Weights of a small transformer language model.
Architecture: rotary positions, no biases in attention or MLP, untied embeddings, normalized queries and keys, some layers without attention, gated attention, capped logits.
Training: a variant of Muon for these matrices, 782M tokens.
Each number is 500 + 40 x the weight over the matrix's rms, rounded and kept within 0 to 999. Layers, rows and columns count from 0. Numbers have three digits each.

# q: layer 6 attention query, 448x448, rms 0.0311, rows 0-115, columns 384-415
# k: layer 6 attention key, 448x448, rms 0.0326, rows 0-115, columns 384-415
# v: layer 6 attention value, 448x448, rms 0.0393, rows 0-63, columns 384-415
# o: layer 6 attention output (transposed), 448x448, rms 0.0865, rows 0-63, columns 384-415
q0:491513541521540528537493496486479532526518501470513493517516454488527488501517474528470501483499
k0:524507459495515491505490527512504480483418519528486523461504524472521464476479440509518445541510
q1:504499489493496485481503482461499535521522546506488495514519489481523492523487488518490509540516
k1:515534531501522519499490502488515480514475514544505501451560480484542495470499536520539445532505
q2:486532495481518494494493489532492480485500499498535505470486442500500503494499500503494475469512
k2:488498542519502464503509518496489467482515513508503489446518463510578498486486479526503483476494
q3:505492493497451474459450505480494511510500518541463481465528512494515515526507526470465479415522
k3:503513527495480497516512445562498579492546499512499489623522513509487515482524510500457536452472
q4:529500483530477484517445539479479496540510520483510541511486507498549471554499516530485457525455
k4:569503487472514483481508476518505500506493457553497508504473517484496495487497501487503532483507
q5:504518505459477493481543519511525522469514516498514467506486484510471513461500501495537523537529
k5:447499524520489469534500507533476520502523502505476470551540505498487518510491500481463466448472
q6:498511439558526511559509491512507501539484518514496502516490500504582488476479458501514515509460
k6:535528526494501533504513451509527491529505518471514481507432454499532509472491479577507493505515
q7:546525535488481465479509547516490531478494465467528547581515490506498513469505500435522518495481
k7:477471494546492509498485502496522450484472527525488513466506548484491499484488509551518445483460
q8:498495506465459500515484532492515499532505434465515481520462510482451506497521514515518522489491
k8:523489503457445489466503494551504474438483521481507479568497513504444515532492503492451478462506
q9:481480507496498504484526503501479496468536482503494511558550466442502525544520486544515476474518
k9:522494570461485493505502472502488522504501549442469448534432502544448470507482511495485580496537
q10:518487488474486515541486500494480487520463504477516504507504498512528485510517557508473499553504
k10:496486452523521470436521544506494488486473493540500492480539533484540492443492485490483515478444
q11:496482500511508485483490506518504496528487492478531489558494475493474496496519478489552490567528
k11:477494517475485495459507550491512482512462490503450521479529549506503515478437493488536489554487
q12:458512481520493513486498436487520491480489575477485492480515515540507488462511504487467492474518
k12:572489541539516505517534523516444506502506501511517484548469436534521489515503462505491481521489
q13:517514502506481514501480447532474489503487451447520522527482502488550465486537534540552522527474
k13:480499500549531482517551516482463475469486499471521504516474548491503492471497525465485482465461
q14:493491504500511506489574469532523455470483472520468479526462468526546494482472469474454519481523
k14:479523488514476489547463454480463534522510475504494464498483462549507495518516487572531487452508
q15:488518487482481517465450462529518499511505548467472489475481496459453498485503555479468460515535
k15:495480506562492542480512504477471450498504510486518493501515497496536507498520511480469485463474
q16:550505536478471509521496524537467434508503464508477510515526499443558506472518516496490510507478
k16:516488523452500477516457517528514482512475521518469473548482554470458496558508562456487416480504
q17:514507473503585514476482482526509558485470483514524473464478459471536519506498483493501504533511
k17:504478534529472470511495498471534521495545482469527482484494458570506483509510454556508504501473
q18:511491541487516488508483500474465512522539484561526478503482481478466511512495493521481480487481
k18:474483515533461514484532519512521557533531509553494508523487494520525509536526490535480503494501
q19:467492492509503469463428488480539491449516584530530469471483494564552527469492531470538481426462
k19:501475490495514535494506534518469464525520516491479499535555479503536485554518441541480490487481
q20:499521471513549451426514472497459516474489453530491529497517507556519492549529499464501534418510
k20:506458492513474541495509488514507478507494500476513503471469468507517512484476484523481500524494
q21:454496522465490479524606494511462488490477493484528509469550442503496473451492455507565528479480
k21:492483534501523479480503513487535511523431523484497540475526546457566517533477599473488468504504
q22:461507463481505529490526499462506503503465557436532543453529469600543527471460563479478516461509
k22:476478520471508514509492506512447488481526471448479516589478496452470490485491447479493535507479
q23:549485469483471528522502506520436519525483507484507571506508566505475498482468523551514496516527
k23:473496497465482464428517476495531487498429542510484479517510502462468508514507496516513496527500
q24:512516553446542518514514474496500485533525488508493498537452561450503473461532373518569566484457
k24:451484432453500568455454546507540496527518507504506516458460473520513498583529448471454515470539
q25:515505550505547529491505469540528485481494502507563479548452505528511507485531453548483555470534
k25:514524484493441491467462477480468544533538484545523492430512507570554495526461530514480452401527
q26:513501562490464517517508495525426527448540548473460509523544471548448491494513488545548524555507
k26:501525435449473526463542476471516557459433502441560507482456519498467475499450492484553506481493
q27:459507510555477487530490499503412505456544495452475409488501505510463497463471493493425489544519
k27:468537487554487461507541498525508520489529529471480493510528517414522470454466517532490475591479
q28:493497498483412505518480462570536616524560432471595490510554515569493531462505491540435473383508
k28:498538541511500490519441502492498524484524485436454485471424491437514484490485445517475478611491
q29:526503563444429520472555504510506481482495471495461399504485473470454494510450448585529514467574
k29:558547523511498509506422479517505521442541527515441523377508489560587425551517523559541506522493
q30:437487474541429517490476562469519437498555564454531510422462487469490541430564528450494453568476
k30:493499522503529469539509443516534536527503491535540515474504524445543488440488528561483442497451
q31:508506515501426494529515563475508571528505457464452560457487495483460497477476490455468431493522
k31:477506439554508537550536450414484501465452493575482505521414483364518482424494504454475508481460
q32:523508477513532440473542503542520448520526551520520509511471448510488511578490574512462445561517
k32:489469585465491527570553452529524484518532496489531452465542486591479534521549523517571519527497
q33:481542497508517509486476435545476511571518571535594462408547454500542508504468442480503490436462
k33:509521455582497465502478524423580536468534478593478576509465466557487504517498456541439455468496
q34:521470474490492573539465566452475526470495477498509558454484503359526477423463504520449526499421
k34:478493543437485508537518494518443550511453537483483515524572508424536470471516488552561531544517
q35:536492456462489493580476412476488526541519505497400502536490480435419452450482456576552412487529
k35:402468452520490469493509559531499546472444525479485504444498464511482500478525449492563577463526
q36:480528493524570518595540474469532517468491588427483558506515498466494524487497454502511445491529
k36:527472572500481523475526490568526426476518507498534531510511478599475536456490491511527496523473
q37:488490516474530559483438502529515505481481495486493373460463512512484496520549526513468583561517
k37:532528506515523474482448484543524442555515498559491498482532443459509476621491507411544530464493
q38:512492515500465500464464487404425497411432572417429618461486493533493483573409509519517476407496
k38:527528491528514455501508551554515559543569509526483471476505516548421488548549494519528475528490
q39:531498451533479499554496501513530489466525538538549520481465563409523551531505472486458488423566
k39:495552462496488480465583535516512560511505486547519536497553459515437499388456537516487592477493
q40:523484425489576482446472416550525481543518470534501536499509591523477483504505473440462426499493
k40:492528458513466476516525490478429488450484463511463401428573481519455539453485481550532560518511
q41:566504532441463487409503441498438596470505469491513531439504495523538469453431540491495458436542
k41:457498466457490524468508510505555524485499486466461489494487437487533520501520534461526548520489
q42:525454560538488507470441561523534504473512567479476546496556511626500511646430502619505481524476
k42:471542469484515559481607452472541493509454497511499491548466466525477496529474537501498422509447
q43:507503520545459456425513522470455513549473484484476511509495524462514457552422570471512519390495
k43:536508519477483546565609458511507485496430538517501444463492493602420548504557496466572491511477
q44:416530459545453533442584505498475475505472458566499532486525480561488483523466502435469489494493
k44:552455541466545509520445497537487435545455543457505526558487529493447497520536521449464554455532
q45:498476525418527511466478502472515546509513464515548487521509541562520526463524476426419538464487
k45:570483488570522457466513404570523510470501484529542554477483466578497450425485463520510509569535
q46:467480493435479516479552457522533470434552537509494457528489548476451474475431460538514534457566
k46:458520529528506512579508515564460390561506536506493568463484443516509440489561503472517461554429
q47:509502527489508555538486568611470422457530521415470478466490443485532496538512476506550542521532
k47:530462515488488523523506508448532500539513489510504527526523498576459485521522449555519474480509
q48:550515463506486501535487454475531436529516475427491543491456522468487502475498552528571462475523
k48:520459482532540478543532517528481569471506483442457527536500508518478516539539476489476580525544
q49:448487466510485544500491535452471474537508461488501462448476430587522474478556558470457363518482
k49:535527500495544485469559378492529462545510552443533472555529542525547518460500547523497544558481
q50:502514465530474525452436479515523516478542528512506504560465504546505477469500531499524524450501
k50:494542490522530478502520492501453439475433481509479512424490489451529544419432448483492485503501
q51:568543503463500493441503513483498458495478479388489423433559475504641450481611391530622491503583
k51:559427503408500514532493471483525469520467470520545479557538537488510557499451463495454456529491
q52:511488507556453504508546457486470484458583523423435430511469471585486491476481414573447478537508
k52:517529581446488480490484562549470536480483447435532506466490524613479493504518466476590504570500
q53:570526544482506461470563499478538518520536500443549574443422444574544489591548543504572499422445
k53:536511478461528493483579466474510553514544514471503488534565504532418529621516447459490459549532
q54:525516460502487504492506499446420478501498524465526490453469495547484517490460529471510486518450
k54:482516518465497501526549520560467444511549502471497532527517471532492454487520509514526539569474
q55:510530560520513528559444516456479554483503469427510435474478565489600496507501521492482503551472
k55:461491547445471499519446476537477470513460503478513517473530517545469542560565465545517517494502
q56:509485459493485537499543472562477492542544477382485486599501521452476474559495448568501518567468
k56:475445505502517502486493513456552516497456517511488503473475468493445540482524488474526509525519
q57:503523543447477502469556583436496566516474572564471533585520497588485513525487463463551560522510
k57:513512482530473544558536553531481529532449519467478508416457494558419549496513427466467399484495
q58:559551586479381517514518531486410508475490466424543558502583476523442508402521491510537581495493
k58:480453526480514480470447529495500528497472488434505461538475439605467483536507492513515452513470
q59:603487458440483510468409507571475469464499542486530432392530449496488497583510428385555492525531
k59:436523525493481531486448487554529497509499487515522485538489470519552500531497558565442549517538
q60:444474474476554443573492441533540543549490468415453415485547538508542505432562517551503481442540
k60:472512452460444545527441520423491524434539510465526455523467459426498485473480468513544560452483
q61:529503442555426604568529508549497524446543537534549504500526467493499514511514467540490427577512
k61:494516430512524464467568513531495534488471563582426534415551510477490476334557472491544534499506
q62:511429505512475511458441652504483529499600527464553565531547503513619482522467472589533508543484
k62:479555471513541480520506434516554486453447528458514568451458440628496499533500599500528533512502
q63:516466544496505508491444492535550495520561481477481458466514508461375521510447435530499458492522
k63:467511496509495513500534501555533528513473433473458514437554509466607472434512503483496442432512
v0:471580492549493502492524530510532526440496518515503526507455495493513487450495513593462522477512
o0:507521395543508486470508514534535511521528507482513465512524461471475600512460523475471517460493
v1:520582472527445559440449462484561512421580535522473510477549501544551539428446500453541535498533
o1:555502527555499485518492541499509539479513501423510635548500475531537457501578519448552523589535
v2:472479510453501548484508495516489502520496517592445502524495597493505549539527577502494457422491
o2:494475602406565463485518510498506482462474510462540480501514431556582525497539484487549529494484
v3:441563488451503419416504509583503512526533501529525533497456491505526481486491606511468477555509
o3:515479551467498478435487516489541464539536505501531416539440477492565491447554502463481506507500
v4:578521512530445476483476559547468506531515518492444511533478468472489505494482496494466471491517
o4:476551508506493453441541505527473511457540505417487489562528483549522518547469464456497615429422
v5:497535548519465494536482441463510567488484536449463505523490542481505533462485459506518494462525
o5:477526506481468506487507565537530514575526522589540452540474484518502496477543554430485483567470
v6:532454487521484549453498539529540457580460481476475548568459552535510498552542527544518479588495
o6:472458545561439464475542509528432468544570635558528474505493469500495483572506472517540539550482
v7:546525466551506562584530463473523548495505485479493459571503418553470506500498581452462489511467
o7:511475489498570542500473523552521472492500445474505484500422496456503466516525430485494506517540
v8:449543492513541518490515497556509536438517506482512481549476478485508498562464478564508487537520
o8:533432547484539519503489505493475542496517443482509432465462532498497577498494490526507495458450
v9:533517480486483506524449466490501412549495519478441498407494504559529521454493462583538487478537
o9:565563453545512485506497514496488608497496504566538497494531517490531540500471480444413511482490
v10:520529485500509516495448542459526559509478499499473471458463466503436470527501521543504519463494
o10:510523505544529476513568480497465530590485476507522529459553491527516481500466506517464504521452
v11:486472523508512483485599566550486519511518512579552531497490558496530502516524555498490554512507
o11:504492510517458520485498512514473447529523479539513448510536464544481526565488448557495474481496
v12:544394500507511494513494497522503462572478481475543525468465493475469468512508492425495508474507
o12:502542517476470482483517557457490484498549501477496545495563452537494531533498507503466481446517
v13:568559477501468463476507509470478447429496474464476491500485494518487471541488498571537540511513
o13:523507477464470499477543537518554478506512470453438462458531492434490490543471510510480545468556
v14:537482569496408446581464490460416477506515408557492512569627518509479515485561487528522527531520
o14:481518569470591467475498491434534531565497501486465511540441431376488525470452496525508464524517
v15:405559555575502408491452499512573456543458502519556474446531536468554541486550469548501512457474
o15:485484530493460519531488496480508499473464433463447314475486530450469426475522515511458476521514
v16:543501534487499496463491509501515509450554526450497517676494458555529507455473543497541455535473
o16:522450472561548498435539443475474462518499552530476437471524552461516478511501452466472544516458
v17:527540505513556503540478514467486465478450453508464527581519509550506464514502548548536470481548
o17:471515499511505500449481464489494453502470584554512493509502463519562493529509511557476495426520
v18:477449465484497514437520502506457537472496476477488394499533501475529506548509488508519484513470
o18:504493537544484493514516500414495519536444512515508552548554499499511474507486506456465516458450
v19:483464505507608564427544482464484470507486471464412416558518500446526526554507531506537453556483
o19:524491555505535507479506515493495566540521457440470545494532546532480441455497492528499522540482
v20:454478544475541458537433580468554541459509538493486514526467538509478464496508450573481547539461
o20:491463491483459486502516489461471529541484450542465577548538496526479472454499494520550482538479
v21:540447573505504526543500575489558540532502512446576479523491533516514471461453584492443561484532
o21:476397562451509450559521485491532475449500462530457490463499480504443506505493509507507503525488
v22:455468523496535506491465489463482558510456492515466482454480553490509490476470478479528532530495
o22:512517491482524481477516460504541478518498504475529541490524563484527510462496479513455497490476
v23:468507580498505511498490518538494506490583502459524480472482439575507531535530518464420579453518
o23:552540466523443523508464537447513514495543546550515473451521478452524515444502489492456436445531
v24:542513580408501572536541523548511497531442488550556465514578505440431505438537494502510498503494
o24:524461464406507493520408468470486540554454502460528463489476529561455553481472562547477499466546
v25:499453473563599496534538443471479467506507489482474499352532511533525497508522459444458442486522
o25:523543520500471521476492498467428418484519449527486479473498516499492465512543457594451497525498
v26:585452433562565537555413511516527472466477535497497556411532471581510491540458455552479499540484
o26:467465492553545524528524470428482496430478461523461494521506457479446589459574473481557493507526
v27:479511441586508506465553557536538535462475470430554467516516422528516507501518500469501535466453
o27:520574472444529468504466463545553466451471529579485464538473545467487549547531480454567423521532
v28:500516586476517520512451528514440512434500508487505532451518560465538524498546510468480446509513
o28:495510486496485520521580490517484510500484532563485554472530518451518511495458554520466496517545
v29:447506544529439506476521539431428512479561466491467471469489490473528505483463451507547491466553
o29:468568496515550504504532466525547436514470477558495475488493488499471493415529501500475450500386
v30:501457456491550501524529421516505484505482468520412423580497416529499455501525574511533507498507
o30:535484493551452460437493534459519536508521457507484561462504537524455537565428437424478567507514
v31:530532497484465477476514465506479441478491510539516546448540442503501491521487578451471554463508
o31:480550433510424497484557498523501519445518499450463507484472520459562432501464502491458510481482
v32:509467508519485532575505491493510472571448482479514460515544548496495484492553475422489573511489
o32:450478466507457506476496503575553462461511481464527458534422516534512444602514476531522564431490
v33:461528539444527582498506478449552496498487466503489509431451461578509503512543549575507551448516
o33:563575558461522508500498576470439479545498521527500475548464488528467489511512488463565557580566
v34:520507501512500522502560443597496529441548482450480490446487462532471469499442502533495472507517
o34:491492477489488474509506520575520534522508491482520475442510489546502499488514513438497533493525
v35:551471458526488537445526523532472520435462483422455468493559530516535479435511481525440464561505
o35:522553506482527533524466478436529495513498528528484482554466562485519454524480567496485515522480
v36:512482434493529491458573483516537462425507490480524497481509514491481530552500509486510558527497
o36:576478556573567448534537491477515445505483513512487529566427459507490511479494466502414505490580
v37:463438457467531509517470458528459503489572533615434478541480544493487484511526505478501590534505
o37:540453485521497546475477528502520515506505468444583429474576481466517519559490568490461473432500
v38:534431521501522435483533503468529525468483550486538504540437551459492547511495483540446504485487
o38:513474452511499533491501450516535447454517485489498601446507481503531480500484478461495505459550
v39:464491438542508553565529538467486574519493529439517562530518486519487502543551497462494584489505
o39:448506496450470446543499447534448444501516495506525539481484460503566552491517490588480502502535
v40:508496500486403458514480507525529487489498536470489499531529466551506507519547571482486492534510
o40:487466479471454487519473500488530476504545510509533494485488521467521517495481436557483480495533
v41:418495560484528466529523510505476504497509514463479468463496487466455467455496540457489543457522
o41:529490490486514505494477495542492511507518472460466471475510495563518493515521530498492476507502
v42:466516451469479451453435498471520444427509484517451470560534505472527499463513494502514550522531
o42:514507543486531498501482481518520529545440514478505509480493495500532505504508523513510470459491
v43:558500483559597480470566477452522510519505476519484526591443451596473534538531544463494555447467
o43:511524517484507540522494550481476499507517506554509554499464542434450431523457450520494554488491
v44:476506465486487479446465485420520509427503494465467477578461474452538503453488488546502489478492
o44:499537534503461477473504507508463530486520544504455506510576470557455447461586547512567502575478
v45:479454512499510519526519528527466505591493513523490548573470540429492480413524586555475459486485
o45:520506448520500454528490556546425481552508548519524464555517503588566453457538572571553513523458
v46:546494471536462558555525524429452470522496502570506516427589487432499540482523513490531453520518
o46:477527563484520504503476430505577472509594499563467489526518502509480517548439516583468501523469
v47:491521582522558503495457507491500550550502508496539507553500385487581519539506511516500511510491
o47:514504530500504475533472523484463490513513503456486489406427509485493531455562497493531492408500
v48:488473434490487535562582473551452521477513503529448513464521514481447505500501492511532557455505
o48:513497517492512492488470505472463506562502518508528447515552451527558536510484518520547471433523
v49:532384528503488564475501439496517499477486498479513520576453490536430494526500458517466456524494
o49:476401476545526474489557442490505498488471499449495484473520584447564472478498490467470508450485
v50:485573547518513547510501541476512487500454484472475463548505560475499490496452508489493505462490
o50:458420512518490497457584448537514511463485487458454559505502496511422452513478530502509497440459
v51:447485530558531500480536491559517542437546527523482504389490511574486513559556544518495477485517
o51:444533511504507497507520509539464478511499497426443475481538554478507492438491475441468496491443
v52:524487479455535405526545549535530464510481534432509428525464511544542551513437500515465525458503
o52:508457513559490591433468433476501524503488480501521482459456503500479586485523534409458587524496
v53:511560511550477501478564552541490485546511447470514493488462500454483406521526557514459479421482
o53:528525524536505513517478431427543496512479496474476470489509538518531439500484481516548481505499
v54:554499465540563477548486498530486501509473518556487504500561467478474452486518467496529550496485
o54:559563495505482558498476535524470515487481507545498505482488515550565520510567491487506501462452
v55:498570518485415456481467431513467473413441501555492489539481519508371498534509511597475512440527
o55:522473555486492520483415553515541480511566524471549442476422539467523582506562484418472455469496
v56:434444497466523456484546539512509462481489498476452497488550455473475482537475460474557420545504
o56:473440537552504495438489480451479542584538458544476517529465466599461437535560515521508503525552
v57:564457455506519466521429507454521493565479515457478499611527529481431577491514487547486530473546
o57:496558481476501466498507459519508507546554509502542508465511486475475634496510436399496493496539
v58:580456534474489507520425569531454567540504483487512484521558429532427453420526524567494485475473
o58:535501519529578427523500553508524470523462529483496472502564519468417573426455453449481479450507
v59:513569451528457502448481466474524421516514507536510471439513474489513508537524546468487508472489
o59:464444518460497470561447498489559499552535522440488583484477499546472508469537549530546546472517
v60:543470487533520576522558365511532550542496483482535545551425476457420494390514503446479610595538
o60:545491472519444439501452623460494477525584503527556472514537522457497451580544520529454495455506
v61:577492516513516465485559485506455544506495487507574521475462447535460497483477541462438414528445
o61:475516436545535505550515552490527511539546501484504485502517525463467497481511503444457533524519
v62:508480465576505472517561446452512477479444524542494499481527527529449504479503501505503496470497
o62:485536445492485520540522521489491501464447522517489493553463517559459460481496532525527499462464
v63:569483549459475469574456578482468473502438513506538556428498379493495557517503466567519536565509
o63:480476421400542559521449459509556506472532461522528498424518460477501626472463439473491461475526
q64:498516493514494502499501497501495517496505502480498505484483494503510505510500524501507497487523
k64:511497493483512508505486511506516487509504480485501479503498505486507504504486503511468512521494
q65:488480513495496504492506506512506500497496501490499512513500502500490501480493498503487513484500
k65:494500496499492505491502489486503513494496494483503507478501496520504518510523496482498509476511
q66:497495514503512496498501502512511499495498495504503499511498503479496496507505510504481492501507
k66:503506493494500493496497507494517493498512495487495493486495497505486510504487468489495516517505
q67:511511514494497510499484489482497495495500491506497481502499507508521490510508496521489495498482
k67:496491501517480502506511509508503493502487490491492526509504473502500494498504510507493488492485
q68:503520519497503492504503504495508497517504508508496499500502492495488502503494494507500505493481
k68:496506498501504502517503506495506516500496497483496495498501487512488492499497501496515507509507
q69:526501485486482510495510502497499514492486523495509517504498505503528508515519505516499507504483
k69:503487504500535492494482499498490494499516497505495500486497481507496508479510491512505510505517
q70:490508476512492490500506483514497489518505510500493522494502511482500512508501506505502499507512
k70:503506499488498489494478490505467509490496502496513505495504489499508499489485498507501501489492
q71:486498503492528474501504493519503496507499498492500508505504495502495517504498510507506500473500
k71:519504488510476499495495508494495502492502514497495485513497503490494512496502490511501505488502
q72:487489503506514503486495508509491496513490516498502513483494482514510501496498516493487503490493
k72:503520503508500491488491496499489502472482500524503496507499514488515510498503510482496499481487
q73:496500496502502504514500509507498488511504493486518509513482496493490503496501515510517478505502
k73:501485504511496503502490501499507515497504509509508504495489529477500513494500508494486519512500
q74:511492492484504505505504513488493514497512487507506497497487508470502502496507518518502483485492
k74:476497509524489500487497491510527508509501486471510532504506508511506503503497490500501495480505
q75:512500493492481495505504490488498524491505485517493506495495504482524502505494493493498498499516
k75:498482529510495510501518507488479514505482497482503501494506516505492475515509517495509507506484
q76:500505498516501496497480486499490488492509525485496502507504498500514511516520491482506485498493
k76:501507499504522479502497496513507498480494519507501505481516513505511501466475473504483487513510
q77:506495524512505494493502536482501504511518479482505492529489514493508514483529528506502525475486
k77:496507518496493506493494500505496510490505507499503505500506503517507499503492492503505508503519
q78:513513502501523517497516507503484523502505488516509509503493506463518492519503491486493490473490
k78:507507507503484492502496507495492495509492497513505473509497499497486491493493491527485486523520
q79:509508497510486503508523497513486508508504507495480509499488486513482497509490493495520485514504
k79:498500483511522493487512470482515503468489501510515500483515528500510519501496511493493506512513
q80:500489520499496499506498526498505507518498513495544488534497520477498512478486513515488528464473
k80:507524493525490511502507492506495503490509519498497508496510499514486492496490497512510494483507
q81:495507495514503486499532518492497505502515493495493509521498512459494505507513482494497529437489
k81:500502479492479503506516488480487502492502486525501494498502488505489486512479515528497528496497
q82:515495514509506496479461482502516484513488509499501529511490503481495503471499525505502498476488
k82:499511507514507503507489498502502496482504530475485557488515494508498503514493470506476493497508
q83:502490498504508510499505523504488483471496516505495520520509523444496491479492517503490507471490
k83:481508505489483497494483517482500511495499488528499519504495491489501485508489508509503502508512
q84:492502492524511497512497504490498507515519501514486507499499505452498501510515492501464518460472
k84:522490507491483514498493490498487512490493496526523491496513513535501504516486526534498504517507
q85:499505526473502500508506502532528507513495508481507521509475494546527505477508520478520499514515
k85:531490482499484499477508503508494485501505505477513489491490508520492509527502493481494487493509
q86:497506508503507504501485501524497474522480499512505502499492490560532497496493553505530508509514
k86:515493500501511512504535491518514509483489492524502467491492521502513509500489468493492480501494
q87:487509483484489496480525478511481481489488484503474478489507466556487503506507477488502483564521
k87:485506494498493510504509506510505501497513489492506482502487491486508500487503498473478489495492
q88:486509477524504482500483479484516541509513521491524505518503522446518503454507481506499520494491
k88:483515498500500502498477504498503509500502497501486527475495494495488496539519507511490510523505
q89:500481523479506489512492486507502502508498491476531552505503493473504506454516514510530483449516
k89:502498504491486519490483497503496501498508470498494545512482518507489493491505501517530507462496
q90:506501489486500463496520507504493510454515458474476518497498476504506509508465472502452499556490
k90:482454507475506508523512514492490515521519486503493499499513513522500515521511507440505497463513
q91:495468520510517503505496493482509544516504514456500526491493500493497509476500491480498517443464
k91:513531500533525487490499474490495492508480513520509522519505515499508510505518523512540482452516
q92:492487503539493513507469511519481502478523489494478515466506497485527500480482496495498499505486
k92:499520488484496472496511502527518472502548505502506513497526501483474459532515466524478481463455
q93:492517483492486476484513474470505528526514466480500492470484506496479464496503516489493532461452
k93:516529519499491502523505525519471496500509502514494410534501495513532524462491542466528500512477
q94:485538457551472498503461510510538464493486505597488431512505529474553411508481514443492492491506
k94:498477506526500518505500459487521540480497474519513530511500500523515596596522467503473515478525
q95:454511501484460569488443542453571500524462534537494535559515468521484519360521503503467479472532
k95:516416468504536465502475467530453478476548454534502509440501511436528546388493476494491490495509
q96:527421583540420549440429550522519558391422454558429498529465442543511523503465521530513582552506
k96:493572500502550454518449447508503453545551523476545486480489541550483491516544484488504481443512
q97:537428502536508533484516356509569503506533466465537503430590475500497371600577556489416566433480
k97:471588464472491463458547607480459489481488498478499552537476496490486719596427422494567456532515
q98:493482600533527484539498529435500522474502436448494473575465539551503481484544546573428453452492
k98:483539487491477487484461547564493477496530495490479440477497446468506535487452473446558526521491
q99:515600487483505507497466577499468456519485448510501561529461551601572515559438486460504504473495
k99:503335518503505506504496464487545486496523549480508444477492466497526452526544533495532411540504
q100:484552507515450459481492519470507480468595511424491531592489434480499475598476485551402472464589
k100:518453490479516522514512438530468503517428535496512502446503555533530532610539501500578494483455
q101:544556457493540516509469583511501484497537542493467442570479538473499462527532460527460470462526
k101:498400542506464502526536510467498534484444474503525481451445511507494523537485524510521513598509
q102:514576514490449518486478534493486619544585506505515569472463378396508597522499527536487510517429
k102:498436490490518502512514491517490495498451508445512513551481578467494356505523510504497537450515
q103:421525514488507536536532545440523438509533570455514465431477518509478464602543473543426452538500
k103:545447468492508494486491467524465479497473543499484485557520496517504554617482485488528550480489
q104:538512552441529521473524467503422532457526484461556480565505465512481471578477525533533484442526
k104:459510506524497474487472516474579527510481469487511463464528530489501547587507508498471525490476
q105:528526421533481533490494472519482494433481489434480507457511385532504551461535484475515536474480
k105:510426542454535471478519483480505502501508466499512465528480590486531455510465568471510516533515
q106:456492498481537497465545490409408533559509455477512477584574483459458406485520491473479518526494
k106:537450534513460513515531532521530507474515498500472535423479503528502574462474490495520516531464
q107:559536444492552387465474444573400501499513483515544527516539516489493530512444447535526498459499
k107:438452499513485582505494513445563464481483491520503507499509506491440506486523458484438517567488
q108:451643519484495499461479534511511475484463471465581515449409431485472500450456535492499499532476
k108:527260478501496529520518516507485521471512469496459550535502558472481480482508455511513515515539
q109:527434489569500556519494474509546441512509497507546521437506411469531661598485578466470474508469
k109:498571488473493475499476534468455554519499558510493484521543547516546289602508499545508515491491
q110:440496492510554433539442545534545510526446500502500509539491530581551484501453512431546455420554
k110:509481551490469533494488413503482471467535475506519548471471503539508524518550525546490521561493
q111:445275523474608580464456486528432427474565601488454482541478403509543502611519470493488452509503
k111:533767532518475434510489456471527533518446437502511479486542569536513512619465549488524535462493
q112:522444500572509545479529451567495517564474553519522507491480375502453403392505547511489485491600
k112:466626532469496470537526532482513519426537511558490538470516573495532696362508501486485500530466
q113:485438437478463517485520547511471507494484499460520496538498578496542595384556503468522476428521
k113:528559470524532469529549491505485517506523521492464478481510421461499370396492469556456502561477
q114:468576437493522549486507427551481499496495544449547466516508471463446582591530469563488559492538
k114:520338530489476471500513591450530494535503502502493500484464537494502371602459489493465453487468
q115:513570486498476507445465454462498478564429452482536509514457474506509486449516537473408538425501
k115:495396513492541478500498493527499528495566491487482482497501490466462520384512519526564493517476